Weights of a small transformer language model: vocabulary 2048.
Each number is 500 + 50 x the weight over its row's rms, rounded and kept within 0 to 999. Layers, rows and columns count from 0. Numbers have three digits each. The size before them is the row's rms in percent of the matrix's.

# layer 7 attention value, 128x128, rms 0.0653, rows 36-78, columns 64-127
104:503465526497461481415495552503564506520402517572441485513493463600572436496563450547580543506498442447510622415544523435535578481397414399514430535491502540476518610500470425419550444471499565
117:548561587481495564446542598485501441476552491522504541536435517593610502499534472491512519553561541360548445522522541465514492513431504512541413516448532526489558565484432492523555471469427618
120:507577511460571505521499516531544522462417531472544550533539538542656547563485459443433458546606549429458564409403511428568448475532493479519525458420495465560464501540488488516542448445540458
122:472520485514465501419358450490452505488504479518375491506565479488468522501535540487451556401518503579512611511452488543615552549580482489505564526531472397444416447514594517505480581540466412
109:486509481536522426494374535510528519486460539576574449474572507504423479567561464603399486483609451477477485495536502504495480482504508565415490381523489520486562485484482443633447498532577543
104:494549481455455510503453408539501479472370526382502521509471532571551504493399463454399452508605488501562423489479485502394453496487420509504556464557477548546560474511507486552455546531581485
124:513476486518444537494526580466516512534617519541545396433443521561439463498585539459538464437374508594478516529437520505581518505502578432478559486481460604429450581484437560439512533489513453
110:402540427516477493533518547434488524450408503450496537474461417513553418449510506550529520460568591524505574448514493434484498385523468496554417507519475429516423396546501443516502498361530526
112:524504448558472457510541566457548507535545536457531468529509489601551470430460514486441533436454559555564566433431430546553503526480449490567509554518513350507469537496444596430504423490522556
117:523553490463559418503464549533485582435524557425518502462590536471459545561495522523510489531528435455511523510549480516455511434420494447449540514486582492482537497495520459483493528610491532
111:488405559476415444568540570465566487511492461589589486492416432534469539435531426525554488543487498477505464435487561429478497422502569478529463497546549555596487515504554564497528530479490524
119:495378528566492561495577475428472430429374478501496520569393473480516473443511488509433475484545481485477534578426429530560477516521409515560435478495352436376457578524500525547474539504501557
098:521330554530471546434514513521456453586539477492524360547577434535402511538530447501484460495521626504463443661514482568484507542497567551467473532534465508373508460484482505503516504534487461
102:467490462430496479502449430535473474520498428505460453475550476509439542494542475488516459480509508528513450538493472517524494608596470479449458422498379562487593439488617511511542585515531513
099:427460511541519533445472467539519552499454485470464490595420472432554482562492488518470520395511596504527535475556503525522508543508508470519446554392503387484450470492467527422548438477430542
120:563517456467395447436483468529450528529538428577515512430526511490551584480483486396509472459476550463472539557481489454558498554485456476483532493518503458578594526509575510495531497554541411
106:480471494496493560533494499465491511471521494492547474527464561465387597592504437555440518562515505474514538462510528537522445492585498514588452443490549470437451501502581439543464458488429609
101:513421524599474490516520485440519598533438539546556551482463458591513412449481536502512520488498566442551503458415607514492446559463510538523490554528656486478566453529506524500480523490478609
124:509459611443483441510539462587435446405504454340501500576572536453436619587487511468509502470560513488503530496560566498437474530449603569516495467479473509356533472512415513432515516544483497
104:469579488462512453448524462491564563494497465448501510504480507431452435592442542476559533579511425545519526445680505417521484492466474375467405441419538530442501491548584469524461487490391573
125:451459531554466546566508468437535488511568517457601446561455504448578575460559500489530517466502490512507481454417536509455495557616607545547449512424514475518439450474407546525545554413458458
108:460525482459443564514466566424461481392467480504481517512462527525478510457556499467402505495583459497514468508516557542471446543540432478534530476384456544450409428529517493543474597472523484
115:412406495502493492467545445478473504624546465552529465486519490499577442481507562490553443497500629480503545441436484438477525493499561574526522570383490449525524552413598515445556459519546454
119:488426487520545439516539500438479604496497554508555580441536443487469428628449530574579513502443424468481466489460438522502485476546538461483532537593569615548599535490570527534456398524504556
105:385502441529521500420486516498474470457526447523474509468464441460445478453468523636416504511476456567514497459630492498470473549589391596463502457618476511560494531545593486562446419535481474
109:466465479450449509448589445508588534545491513475425434517472540543476516427485482448486567432371487676464572499565526560556487495540507470484469495509497497441467553516490598428459521504461460
104:462510440424532433468485475485468572458544454408388466505448553481526480582511547566413520409464470478525544422550533490549466402504456610441456449460420459525425506502399474424498509431475444
114:516564557536460502460505505488543441512490472553406386535394551614540514373523471419427512546549578516497532513516560485601461533462430367505479477579569445547511466520558480459464480563541499
088:492475549609498497506555475435571439550469535450423453458454583479449551450472529566577488518508479614511531560484508475541500461549494484485496492651496368495626440503534514543418489502452556
075:413521481490538438480429500504468470449510515501500451541546573484463495500532480469518454530628579541507494501498538553476486501487489524435534505624505482545630402467541544551454528459538465
084:452452510417498453530451548585498501487568491525460467447577437461490635504524439557383407457555438497474494461533459510519516504511510530519462412536431457494452504513473476496491507505602485
088:481409545479481514478624543431551462524476503416598498515411408538502384560494493566498508463383546393552563515559495470491463521518425531522549509556513533577469513530578544495474439449453609
081:455346541570548515545537512542506352518451526450604525477533466541453588479451489422474503467540521593483436578485508522446555613431445435520499583457575454566571496452544539539514437502498430
084:497449561561483425456617527484505488478567536610448438459521519518561561606448503567511522595524418454522472462566513452515524669510497482538485449469487525480481488463509483550492456453514583
089:520504475626490625518493496484508553457325470533433545515526593553488523478493507474408536502487540510541575478460502548477460432613487485499505439506436462518513422517509532545543524436408599
082:410546492561410430459517481570542503573437499484450425522549415448465412499479513587636464478441456521455521505512544505536474479483533381513530434624440530538559539509547453512462462474554618
093:503630485471468522451500469530581492538494504465461480541359516462493539428567523430486536442520561502475528433493502483501484556601483478572450481638435476594493460503469528548463367478380562
099:469414536521469531556554499481381522498543477419546443499452446392525535477430537513523439360465573440458439548520497499489526535580546516469387581495542478502422637534546476545526547513630414
082:447504513456575474530525606440482485488422465585533530526415595569457523592507503505485485547484495577523462476522518528457508575509446456487580460596454576516536510539477646490513444548437459
077:483491479439508528505565450460536487503470548579465423558454458523508469492534465502597480556535500476528533547526562438549494392504562517511387517543516463425528550452476541487526446473521467
070:542548503507470523533560566461568545458577566440452506482521507618516450539464532519557451573563515477437497425567515471505497490372513475480403474483408531546339559477494410451503539551583564
082:479504543458428512476469538564602513483558529520601526442450588428525562509507492443534488490534498577471478511529541516488496457463516472441547574687518499520566509533501531512528548469533498
081:504497518406591496540641462489438480475501441529575450551486435549458505448508514450423523585476445559456478520479382523471482556505508503548503480368593530508487384453501563515516509507461584
# layer 7 attention output (transposed), 128x128, rms 0.0668, rows 36-78, columns 64-127
112:473544518534554486443483467593567527487554533474519424602512453547533520522492539556543587500545532510506443527561511519556529421518437514538577574537412526604518503515467375554553514439454459
116:531561422592451540375569496504520496511588520437462568474514519565521512431564495499539536539591584456563476495524501558514500409488478482559438527479467505559528518494482539559459517443521431
125:560515607510383515496427554657553438477583592548456510491472534583473412523585474441459435502537582512504562499479531565507611495549531571459509541468508512415501445476487496546511597501490490
125:527447482477552502626429542536373544536529519558500544491586424541428494522504478490513482526433485533534563526449557507469515518542520460502431501565463456501536400560467409412574493542483518
113:502430546445378518589382547477473519561423523602480494452506493541502526532475435511497425427555559464434533524553468587433514563518539514435514502470554585567504489449425528420516419542601531
108:617625392495397526435463495437543411491479408395476603447475490520513522466572525512540526529506518384479539466547488607442567473479499533505570484574534493515502459460510526472534516525470502
126:440439467479627538548493491518464470514581548555519413504414611523505510494498508450496540449508514571579438498477545371508451511494419457391535530512485466475508447569532460511522514453508448
120:385575535553548438443400453541509521506540546549483575573533512487434489488513445604529419481429532499492567487447456453512496460437497535561484579506493465442555608503517492417502506535448491
120:492542565502522555469467452464465527509498423428599410560584498497438421472497533526530514519420489512519527446383507591513431522506453432531522470465372484564397466534463449385530547526354525
122:570497611440494488514462609452467476477472537479526484500486535510526438566544543490474496573497489494415497506519458593483582436425571475497530503526477488584413400442491438536527559442482597
114:363475576506588558524469426578526518477532535486513501620515560463488546492432565564492537491484483473463556564510426508512441514524449531437536582481509549537517594491500496577457498424517546
127:506523400594456536535514434498502469520476442474478391439629460525527459514506500498564549524533521504579520518426472467532465560518470531530472421438454512499505446547548520480485498558434528
103:402423414456549541458490521486484478491499495479443385449520407555529520544446491462495443421459510486463489461607432466443452548495537446497444443468530484552536549533521552512557442525611446
107:489462431541542485586456508503402535444527475508457542489451420507630546480442485500525414470562442469554603497547503542478601602390528568449419415525559522539572525531547569478500436588593498
101:492494518508458493419593475540475544541541469382466443413501381525476506458604461580484550526453510576483499382482533490563460472629485448517512496427432494497527435655470460478520532571401517
121:532463487492491563542471557425525514455544537512593566539495470527431444493461465422520482484476458499513618504507530494501542457496540577490424536552488519432562546472454507545489507514579481
107:559467454512415558556502519557446442562517527455443432420511578487480557501593463525605522530544562522512535517513417473578430499470426489537516462469532528501569446668492555505517415478482530
107:458481542631498546454511419473535545555490500501499502550621480522469490488500581477548527486517498493557555365491529516587451425527493527560580515556512538477536602586532496499445527441445565
134:482436495395452485502580526492576470490542485484456465410436507497489455474552445510437469524510496521520448472575489512394512426547506534511517500540570440488525451535536595578495446432534557
108:577556588467489519471608557475523578438485486423465593494525485538488546545537529517487549626594535440512463471548439520542601493458446545515502542504544525548556492596509486550562585518431548
128:409439441554508542512492392493472520453537522514465509512453476488547562486545535494512501519519471543461554516509527459487406537537472549456458511486577495398524572579538614482472502538583501
116:505486359553475499542432458550455516550545502538455582486513532546519475499484478559538438551534523498570607516514547466479501530450493456480470465515561460475555482586553550462454475558482422
126:399488557522609422467454471515490441525562513442511467463500451481503532432517520484445467391466455459438499468468513415511491510450479540449499572517420502470425517543533479514479439562477486
126:481485551614458429417565561431472420538448487418521542485549577468445596529504513554472518484522525463458437539532461582572413516513505496485615555469467518560487496436444474499513446539484521
112:597537460500501500559425545508449508468524401498451599491589486452506564514539441592497517537479509511514527570426453446551442616465520487445465496547548530482525464512502528493613444583527497
113:504392468445463487574602470474562547418477479547594437520496480465460444506480543461545571496488444541570486449393553464572495582531395484455537527474495428502478483619435503494498579528503516
104:594498529447529535514552508600558468484507466494473577515512529489459484531618440561440539514497506512479521480444501450515483492596518517485488517572506468452513416566532470431529519445474505
125:489518434457488578536442432524551519542578573557479455551517550569496435552487540505588586525480582479522539466477526516515558454500438456555491559560462534532526487563480428505499533495500509
080:507619472431471546454509573578416566445513507528476592445488457512534466468497443406407507560459611475528517456450530425480537439448450508548532497377492567546456447532600482517554487479522438
070:534489492555548557461580525554527426600540507459438518416480467491548450525512544506526516534469472485491469371473481493473459553511445368460575503481451525478371516528473525476553506574417520
080:559440536601463450478563409449494450518511504522549588569464495536484473485506528477609610518474477453525428528482542470542456520482583492499599572492499582559547537497505574495515483508445458
072:521634422456519455463462489507525555429496557601492540424497521415482531402488473475423414592484557587488472572429431469519554432503559537515455389496520433483525474448514441495534557504592475
073:486579569487432511460537486447380634527542522497437508410435530460546436523501451557551536529538513494486537367515527497595511466542508441476512423584461584423430505580531556513496533493498500
067:490550445446539517520428497457446477467505479448541586509441518464462503409516465469513566473414464562511537501423535452522528366534532465506497482503542443470469438548486498363509534444424435
091:464523510461558457463518571520456417511597574474560452506476414419472505398482455534460497479391544506543462540481486418497601394454474534558460542458535487538487559543581432520501514457483511
066:601571468438531528468477503414510530441476469557477527489364619574563533499568469434441494495537485488507484523488482438478426544539480536493417518424465422445465455513532542455540521450506524
086:585500520501529505499543561473447510439470521551519472438551555580482483472445504524461415545443557489482509589506518498436549432397471556488488512462509569466505503477540480549566563418594520
094:516594509442511438493465442545587555501464546588545560542505489517462466545524402490485456510554449539478601546487572530555434536507516525557525431527542513527583452476443418444432491477493544
079:510470501538430539432477429533485475582598507487508462408496408473593515459484505503532495462512518453538455445559511484518553447418500487520488551475462476447463547514477430530552517522539511
072:520580525502503499488446572480529551445532447569511613461535555500503543505497496535513429518506498525504490509493491559464405627504534497568594522553454480532566514489506498459531506513521423
056:482403418448545508523521402523426452524432413573509478578536501440397542527528490482551592489408513507556495575406533518526562540566502475507576502506615430463559479525467594514465458482454502
074:558578453527600475435502459509470498561484502396481449501554430496476451579441509579517437478484478426548486400494535551486422589466501552522481401456454430495415461482516475427489482580528500
069:459441517608440509569388517511515478566510562449502531505515474499526497486522498548532519485525556513592583477512530412555649408545468530446520541522461545502494600547499507522467478507445454
# layer 7 attention query, 128x128, rms 0.0829, rows 64-127, columns 64-127
114:439415515492514454518588490374496551446546507434601502515504463493476507538562539396587527485505486510534498498498494413426408474588488590431470411485478444465457492430498520511571519537488531
121:573585498468499474469514555526421480487563584578453518418481441501550490455486515482431482546542528498593544567522438454530527465500502578484472546566456506470454435512428472429490540482568536
121:478514524502439567561400530513618392508522388447536475573543571505452468543468518476548508528484499482505461459516515512495500482467469399540595500537512558499596584488531471500500481475461541
098:534444447582383482456544475517366535533526490581470430438561528614523514447445588442430478461552532507508483580445444540531527488533498520440511491540462461433499454524481431511423547555457565
111:438559471490403477539470570564472392494500481590493489462580417455506419432486588422502487484480575533605520514479394440518539476448544555492466580537462603454483493483459493430437507476526520
105:573497525443469543439555565484551471536493542540508536525501396494510521482469485510535524523502582496558509449432448435542476444548455469563398463473462520451482398520484578469538457484513600
118:497579484489485473464551519550430445478553468526458581449494431432573491433553551472468454479478490550555529626527445446494501492518541570446491595591463580488436469455494504445469527514576499
097:470491477530533464475538547430557512480468552519558529514443499470529493497477543462565488517519577487587532492456432425492462443569429527479436434460439419492410429412440521517537475464461602
101:472526509520506384517525544474501510430453559582525534475551486502517513484452578464505516522481551526587539543454412423496485474510529536471433483425444511500415437473483545515499460452456494
107:464413478529437444459465434398560512412501535457613488469535508490399513465566527467617508506467457488543462513488498437474404498608443514466463401487489482452474492462508519538528498490403545
118:456383479547447476491478520476571508481461487484592451518526532542445480552522481500583530522422504447418455430471591524457460568485484386519522457452530510512546577469536516542512471498453477
091:475525435548497541583510471565567552547429500561454535566537516438517508483468510477373467468513456540439486507503472624527512475386519531488576597467551579533566565564482527536444494499483459
090:462543469460551558469514526540456569505584489537509416486492609481573450533480465468524470484494461534464451488485498520462539483555469452445555579573560548561474494509535399532531511541562518
088:562517570480562503485557494411518531455458557502489525495399481541495540529510461446530528563518539427570543421511463397503432457534534498492473360475496442437416479460456493555604446508489545
094:462478464532515470510527503568402546477543455496400506505498505496525508458528517532471472402489454529399428566536513566459529547475465551456573608541514544507542558564555456451432547521582436
109:476557477503449527456430489543622466530503415476511474533560621493452482515515450463468512518470492500436503471482579601533551558434492389546521586461552550560632593556553516560447445489443480
096:566536471566493538561449455612483528540498486557494513487581560503503502454488460527412438467513449470404498511473569611511557571407528519549531533490524570522581538551546513521399517504492455
108:465553463507492532472536513536465497541524476562449515549526540469607484523523496518445499422504465522458498610526490552467488511444493549483560585562501613554501481537496460529466527545543396
110:500458556427551496472520530427448499452548592491559477473476508523454549526531479456607578535570497430542550489511497416433409513565513487511451372515492413478456426431486460471596540559501546
109:590569530470443447438491422566377448517443467604423470456479425555511574456512442595424447523532529541481464542552475563569583537374547597484482577547542491525489481534493493447466550512576446
121:543543556448472514474491530587496474537463470553409581464550500458489538495476474588442447535604522525572556448488474511611579394521536499586525457471512529490480454527501487422504402510466562
100:446448543534516516450564558436541514505510546470541546610447539481542448483492478475499512536539542481518612427511442477470485420537461497443504476506480425473427507416471503541534443473510549
109:456419513506479462462462553410590469452458537471577501486491539495442486521494532469601555537519558490575497443520483412485439456591455444512504384498461505433472453441479519492601451524409538
109:502565463534473437565488515509561423485438486486455510462507522430473461479415535530472475524489496533621412529504436459533542419525486432513541567544494548491454449467549410487502451437512556
105:482570492581445526506431460556560501532484475555470504535564546457519448488444488583431435475521489551476526481454517568549518512414508413578586570451498547533530573571515496491449459441512440
114:420445431569480493519449460501519513431449442480563401569559604538467497506505526504512526448487471475432425520489521575471457490475448595516536486436513501491551573473515526523499585519387517
101:499451518472487506428475451541469510464497429506467481478559484561473559606539482509584496500495450512388423481505579526466537571422477486526473495471556500517533543528547600543494525554531434
109:493482460522532526541496495412473555485593471468502534466473552565455426498471510399498531564449448440496434520534578481420468544535479427501570519555488474554573566541400478578493508545457469
103:447474479491556529532496439511584575446473415478524464538579553512497474583482502484552520418465454479407418535491585552457498544511513465490576550498538516578552601497474467576494544494477384
109:547598485451478534505440495588414477540591459521471445432562494526502479461521464510473458497495405518423467541447596566537565592422533514532541543521530549548599584575506467463425535510575462
095:500639546448453595486473486570491476545561453532484564472531553562461538439587429584413499494536524496513465477502548482570599486398476482542484474497492466505503506560529521511463525503599480
112:471557497481408436515559482552447413483509518518433561460577398423424548469499590474480435455469477582580532638511450455549509487433547593430513546496513514494501484506508505407385515506474409
102:428483450513460491512436478576615497438454444474499503496604493481516486548496529460512471469396398558458409502498594536486512543582551500499618532567466663494505582501548514485437428517486407
094:537489614524419487439434504552535472513459513508510490495490495526515522487410352604558508535479524436450437432458597531561548468488515458593624420434512450529518534551482552537514452421500480
126:421418510503472472472441526483592417462460435450503490566535547481468436526461501518590550452442483526422473430528552582497449572504477441546587479463518561513548661496539555544498492521437504
103:529540489467568528539536492542514543498549417383478480504519461437568427534408506438507485480432417535420501557472587502408462536558475496483568653483513502532522576505524515462470463533528469
105:524487592546441616487408545566554461566491471481539394542499557489534451564426413522540481565505574435393484438431589536544503444478447413546535491509467545520494519544498545555559475494461523
101:496514403429483427455544517569456481503551512511503575475550389499525522436523449502403453522519528557573493573548467534575594415541471522490504614431491511461501483583481525442449473452476492
118:541601439457504596510457462550472533529556443567452536454515569540501498515505414563406404505517485499430483537509483544512596528389502521536464549521546476522535464575520495519474528468593471
113:478623427378504506549418503510439358538502501454484499453504460446470408501508472548379497492520506547533490578497430523560576468504473527501482627483514508546500486564564422492437503435523434
116:472390557564469536470419432481580503528456466486534467534514510486421514531501512577546503473531470480447471472474543540521455542580470439564522470462468521453564500502493496504515508532419417
094:572525451510483517426446490555496481466438487537444447435512624609504516474518433550476531566641544534508410445534453587539520548498425533449522439520432520453476392549535507492544432570536491
122:473445506484526529528585561421526533527543593460625553491461502526456497485540495432556524560444547492477547442391538360474427389594531426516447399460514421514495517482516492535567430476463585
099:471490537520466468575558449417491530503455537491534529472441499430510564576506610562434582476571454441573561502617435496417402476601531482442444440521446463452472403449481453441573525562488550
115:592666501438479502482557582564472478529518452466428560452486531518580461463578415539403440544539548527497500503485510417501602450390525568532435578500465477518525476513470482477505474498559519
107:567512471496594499558545527430519445499511498404556457485456502438490484499458575393505547554443531518536539578432489434440500503496512466446451637565584484538522472455596403532457424447547521
113:492458569479404455482412538496493474375439473537572494469411540546400568586548444571413516553538625484580437474532496425507511389517489513445463413492499470522472404488442480503535498451429624
119:516626443404491516523484585483441452470523501543469570501448431479528483425530457525411485504556433519558513550468499408490507468451484476504507595579545492538528422502514429449482536438568494
103:469412529533531457555490497475539508489538560514505435508539482493580527543439572469599603488531381480570520533472449465454419598565524470483616472572485606496471450435538496456511457501504439
128:593458470501500557422533477504544520555422403462536539547441546533425506523498523491548474537521447526447403446500539585555489588536471516567516526470493442532505570546460581534473443529443565
108:453439471533550483659483465459509557461494504588557528585479576582556592501585512467522494542623448487535578515514462554480489514490557530442471507570560554508543443453544519516441540514626499
120:554549501583465597494551521530531513548508455531487554558453568551533546509566484488510475532595449451461464457521514578518520597417571445503509533480473473453562507536396471530477508526509410
095:513501547478603487569544534481401628491601508550588508475527544586517565509526468520533472460544513414455534516530572459485541425485548527489438543446571484537491558503542454559511584446585547
107:500537496474516470545544504457560463486502509470458539513470507516507518441566542444592554508538519481495537483447506366486448519547556467478518463519431397474418457462464470436551449490465436
121:541500454498548544494454456594452509502498466486401461463546537492418466557494476515438437476436470564445479541453510582481620575450452546527446539537500568552507530567538511546406507500570468
093:506532515489523501504387528549334451441548524511462481426520425515463523519485399589438477485491574474490504529496531473492600428410519522510441456500542518540488528529480415544481544426530461
099:500522420504547525533468543523531497542512431505534499478579449465444462429527569481492450461472379574445419533430500546502544517467547478586537646478508581545507541540541568504414524535477487
086:591609461468548527491590490540436540523554539535468395439534409552594424421490452409515480494431589495415508619442497434473542432481496505475510582410481521478418532507540537428513597527508477
096:583506468510541465554483460475485497467612523523465514538513488554611518564429537520448499421542423475537580552545413536444465468566545507432531562546510553470467459437539415528513523550595519
123:533532548514455476512488408510446547465470474524426561488438570501514568498567431652426468561588472505541523503581480479479507543417510589464403416486520493410489415522484503504557511510575484
098:452420562519450486553533484451562560519518555474565555552531479506504573561538548430604545577537506420488462426521548434494436535574515489519538401483507519443457494405416558485528466575474492
111:555550450501541440529549456521499472549491532504479445544489489545482437444535523405542449562518504463464512475460459476579615488452548549531467559483506408574416571455482399502459492519554539
100:457523489566465494563430552519566431517468410633579530519500515539523483388506510421548439528510473468453412488457576449511499495480530516470580556505545509521547588526444473498464474528474486
104:531473529511491440537507340425441561461394555537491517475419528504444552516546426519460490490570504479505547560541559550488464600533529576448470459509540371544523436448436496537530560489498461
# layer 7 attention key, 128x128, rms 0.072, rows 64-127, columns 64-127
076:544513539448484586487451523512491474434506509550526524422566467543493456574480470492421529567448523492440514477445407551458415496530475432452624384509442479407510553522528523435524521453475399
081:511579516478510512591569528485484519455536541567550529391532529526493514541504517518368528491399446556467493599469418529456429500438529497416574388505445535432536563449505508475587462505547463
090:613541483500464463623505522572567502477427603436519562506555488545550482514520459420482478582590513529470493450492558442537497449462497447461547492476529457484567497439421478495514421447556600
084:518575565476440528377449440561482496513459434498421524486516500566440473458451586516480506483577492498548541563515484560527458473531383537514507417623533497523441489501522434440532513589497440
074:479573564516530488476470500449518523490561589539485498397475526467619523341479496585488512473480482511503498519487450430473447575548522543499523523529439542563456487511571510499568575469551524
075:556455487576540501537574529546466511556455457486489485510538569463486543565499470435515491509543479533511475518484503493511486451523522504456539481570478511356563587457527474497484441503593570
083:517463502495475540559461598437441505549582543493502514395596477440486479508503508475494501439474372534416488537460485485450459598409585514470570491489474531464469450495528472563538567495514449
068:467551439517527486458499474345419476484505429534490477563431563405606509466468475588537500572513528537543472513586476460491460562519494562430509500549523477522532456561480584459517615516579496
073:569471510494476491445494555513595487447500477569530504478521534435568529482464439572502475558494435553483560402463438449525503506465511474531534410548375497467586596489598476476514510538525542
078:485473432555452461544555493425466489522507510516611540582426554469546541509590505642612536460462500453510432480563510513571540468484466448516422519468538553589568486526468582560454465570486569
085:470501473497577430393494442568524578499492558523535555491533445514407480486491602555509518489418530443467550473515495532474529613509447571517461533514557603564506599534574517564540394564460562
063:404521562526519478492486453566557538476482475507575514596494525448485476596593503464489519464379379470463576481460435591446502499411535636537530470412440503483501498517507512516463364455365490
078:490554476536593532419528468392392565574540539591519449414522552454502561432405549587544513452477545445548454528485458544548501467595505615520541530453530621513459497493559461523516503564571500
083:446478529442595471506499519492404472532604465559471575469567432464572521560423502516519477526515495539477484505539436527439474560419461615488548497424449563513501501474541509498609416512455440
072:486519530540463402576514490491505408442418497452473510570478574530586438458538431463500504490546478505605424447490494480540511556590481460537430619553513438501435463512389454488490599473545588
073:538551459549476503463413477559485512589448601515533444494584499596449520527531508407538434569493526504408461439454483498581575431476500486485548499511562521540641415474494446466496426466499579
075:517427486611532452459456553516513472511468504492430400523491505515462547501525489438543416453599430552532554391437560389550547451537533518581458511518507477499544551513523409509402529516468554
071:512528447541530602444478633412491506487552511532540457471491491416444566455509490452464529395529453446477483588462595520542475572479577566510514554425486561564488446483564461601518577540561461
091:419444529419556465505481485527468519445585509437447502471566463472520475426451449539576456460467441515536472529488496466429491621468581529535435533505485484454455433472563516513561550475527525
073:494515482491486485566576443487519480486540494417476524510401488504478489504519427500497500498568499542576496443593509419423473435532504513526387537417558386462413542495399606453476496418499493
091:438456501537447477418503553571600491460477492500425485485504482486465518441466535547576472446582469510575566428546552423568520495560480508571369532516510507513452492489612425497548628519505536
086:395604520497515445524492451535446535424529516520463587504578454476412455429512541629562516421506414503518486588589449518517405549482459511542457510509513449594438551513507551518512514523552486
094:521465575407519471501539509494577383484609447479510503507521538433593462548615557489466469550512417522509484460463517474409498519385469465583493545543416501493471503517502437469516507548408484
082:447525526403568461455621459551537483475522530461496517532553509490522522491494521545445495502466500435522576406549468479480536475464501624535434478470464496505483561469585471441556384526525544
081:451573507505444494486471475544529477472464545500503488574543496584421549459492502420457559436564470484526529472506574483593535447516506594527438499451533471565547370462600470448521472460496551
073:485486513491466506505514463448507477463456448487514447515452479467598483472382446485385474493580510517555486481550483488518527442578398548491406464391471419393467527451530454450529676535573519
086:483445498507491515429548526515490503476428410454468421527422502500445463593524569518469435521537472432502611418559599455496507417484420554539431567445557481529497539512543363580502526486472491
078:525555461468530490555489460399517547546406505478556518496346451463535512452424416470463582518565566469557551534520507519488460481625542481520544577512513460468582462520506604512552551462589407
080:487465506556522467464486524501462427529475495572463413571512567515532490517412489470551451467442557511529574431536479522486567487556469603577456536498501463465476463540624453348507537410477549
073:559472456565541525434540551491459573575451449560496441512455472578529561444393445457617491431483520518541512421522503570520520468596565569442584447440535496500516481512549444560577421512505495
095:489496565578454543523534532447575438477480386558509471552463507510511499560556518491470555458541415601531567550535547431458490473488488475518512481488454481521485553525489474490491668512423421
084:448449460466501542485472483456504445438633448518401419547449520406439546386477490538590493410499421498503474588434516463450549568508550536524465514557452519493409491508471541526490601553461427
071:572406442538559524475470521528448501531489515543617435515478547544388516539482481367438469548511514503494528459484566522501535431586552460487575495478496531418499585483538528552467446593469478
081:441524566573424498453455500454479566573461479553501444498459450546436529581523592513448528468597522396515541529544477539541479389478441528484446439552482523548535519485527486511498474528447536
084:497526564444536523420527453547457569515465450475503445513525477453449448546444561496444462504578527477485505446478531533450497441560417529529465531455571547497560522542634398525466476488518514
095:437510507437495493494610420472514572490440527494535478503427472497497499573444491484432584476502489454575470460602450472520464430530444651537478456412550483441469511479444472423511483438489528
079:441501501514515470485595520540497675459502470437596424432506443502397506543456540527451497442459473512485627519515509468498430530461501597487549499385547550519514516543478434605518495500527448
081:517507510433455522445496457520573452516434501469430566568403465532630546499536506467471510537554535460506448510550458442462541459483433459444487453528457425491483526495375478423445439517471535
080:504456504532516498476533615458499548519545482546507423565478484534571621524530535414483574454455493552511589473493568495441497415515573510457509492453561505512584390508518437513548442505492503
089:447518519528496486466445486559491541501543468530406606505487439488533581534541432495494486520560425498475516555488535476459502558512498475495521474465457551482504431540479439465529541449526391
094:391505501454506522396454503478507530536549486509494418533606379482439507479483625520579541595551465474448483456544537467531505481483529482512526545503601566554473452498530504488448462571452543
072:380491462513494508525521484520563569443440460413493494476488468597616456457454455460568537428528552480534547492489467546529498518538496546464516493480395399494431517456482489617513474462535527
099:496468449477471475490427519526480460548555501614446506515417443451534515422542473478643459480468542459554427535425519447550523611551540397580480539590453543569471520564539507488518514531499452
084:515488516467528472529447510490458382578513545484531518531557533516512415475525489453576432534442513550486371470441549449440520512481591428483554586597467563462554488522532566546489478536552486
103:542556533512522494513502548554551542443509457457474626507431500532590522530484388454451587535578504490430557408561492560427461433499498515533482460443473433496526517533499505462548434496514491
102:562589513447542492498479468573470581479564542569517560482568538538534413493515441472455446549520467578410438564414463535478526499394451478468617495446482541419451527475469525519522459557533427
107:566475561458439456556476560498516415463554448413582434498594506481526483567549449533430495551584535491485523516592463532450488389529574435482514428582459521503515548447464544497525453530499415
100:490571539495484528471365505559451438412440359547502594538538488479488551550530402528429509523617470534468435471486516538483498493486490506512541503496527426523562443545494516491489480492488471
089:515469514534617474464565474572532519488487512506491485499559533551465453496431520494498503552531550523531541465409498523562534503546484552443499496509570454520537489444549368540486479533535617
110:496436500547477518478606487471544538557386543476513508528416500476472508451421580435497541437394565482565581552494485431538486566485487515561496505513532477535510524495539528505480492477430560
088:443508442437506444478533590467494411543512496512518422518510489480433545469534488436490435580543507494573499534489568446506587481426475554424498498508539440576511458524523405529432531447470443
118:533509511598469567602590487554564537493461482429547500608452519606549539483535451502529488538523511519483588498571544486475451525440436457519429458498497460523566432512463507550545464467448491
115:474488618430543436497536617472474513512623517535584459487543493434609508531550485496485462500513421457501466514572599411465528501445538515553459574491518628582512462520565387483596516465487469
086:540506527537595492464540512563572530496487547500448547455538513464513425395451549444578491487513561561424563487439625440467492466618588433496568543471505496478432511451550570536605543529535479
081:492412544452479489501505496435414505526577497420504434479508480432453485587538486504424515420538431509549527535516479528473511530518416614617373473505457562459474533534576437408510532537477435
113:465535523407482485515424496523405465495613507504486443474544429532502510531574385610499440535554440490488437541537471484437525522451533486429477485575466577484448490499510394466531516562550410
077:415418472561550524470479460500396558531494471525520469474593524526389563533469540519539475415447448491472502550492444519506546565488470568503512507445519617469461538508522517492573487558448480
086:582484537507532567525482504592506536528557553515467546446589484609543462451441543394551466530464579490397462549448429492516518482487516386513547503486487539501436508450504545440596553581478470
086:445501486454543465554551612498441428465545508415455355445600496420468505552393531466440447483458496504559532488527489503488548459513496544515436458457550438535526496426523379431532539403499547
099:440563506573509536561535495499501467508468426430423540483494542495432499575571458585429483554568413509444539479569561507431469543444426600446442465481518428540520377494425484564525519416515476
104:513475501581539513515561496473541500508429491437571529576424530479504483519463509414540514529520522478529516410508627505478518440544513492535495536455563418489540508499430553514435458450517572
101:457480509482500415463539431561508491572519575492418479545547477455543393452469600420545486493481480497492517510598448427463588495497543543540504518500499455534493458442529463448542475542512493
096:434434535586503500524425489511554520507531441607609557532437517563496562473494491455601492453504471563535519526464558456500512525552487450580564594560460630492554514518563634626551500603441462
103:431583500483462507562435448388468476485512438514451530567408445474507547445562440478458539560553506516586580516533588483468446518544473519574406556501527407539525373535505604512478576443512389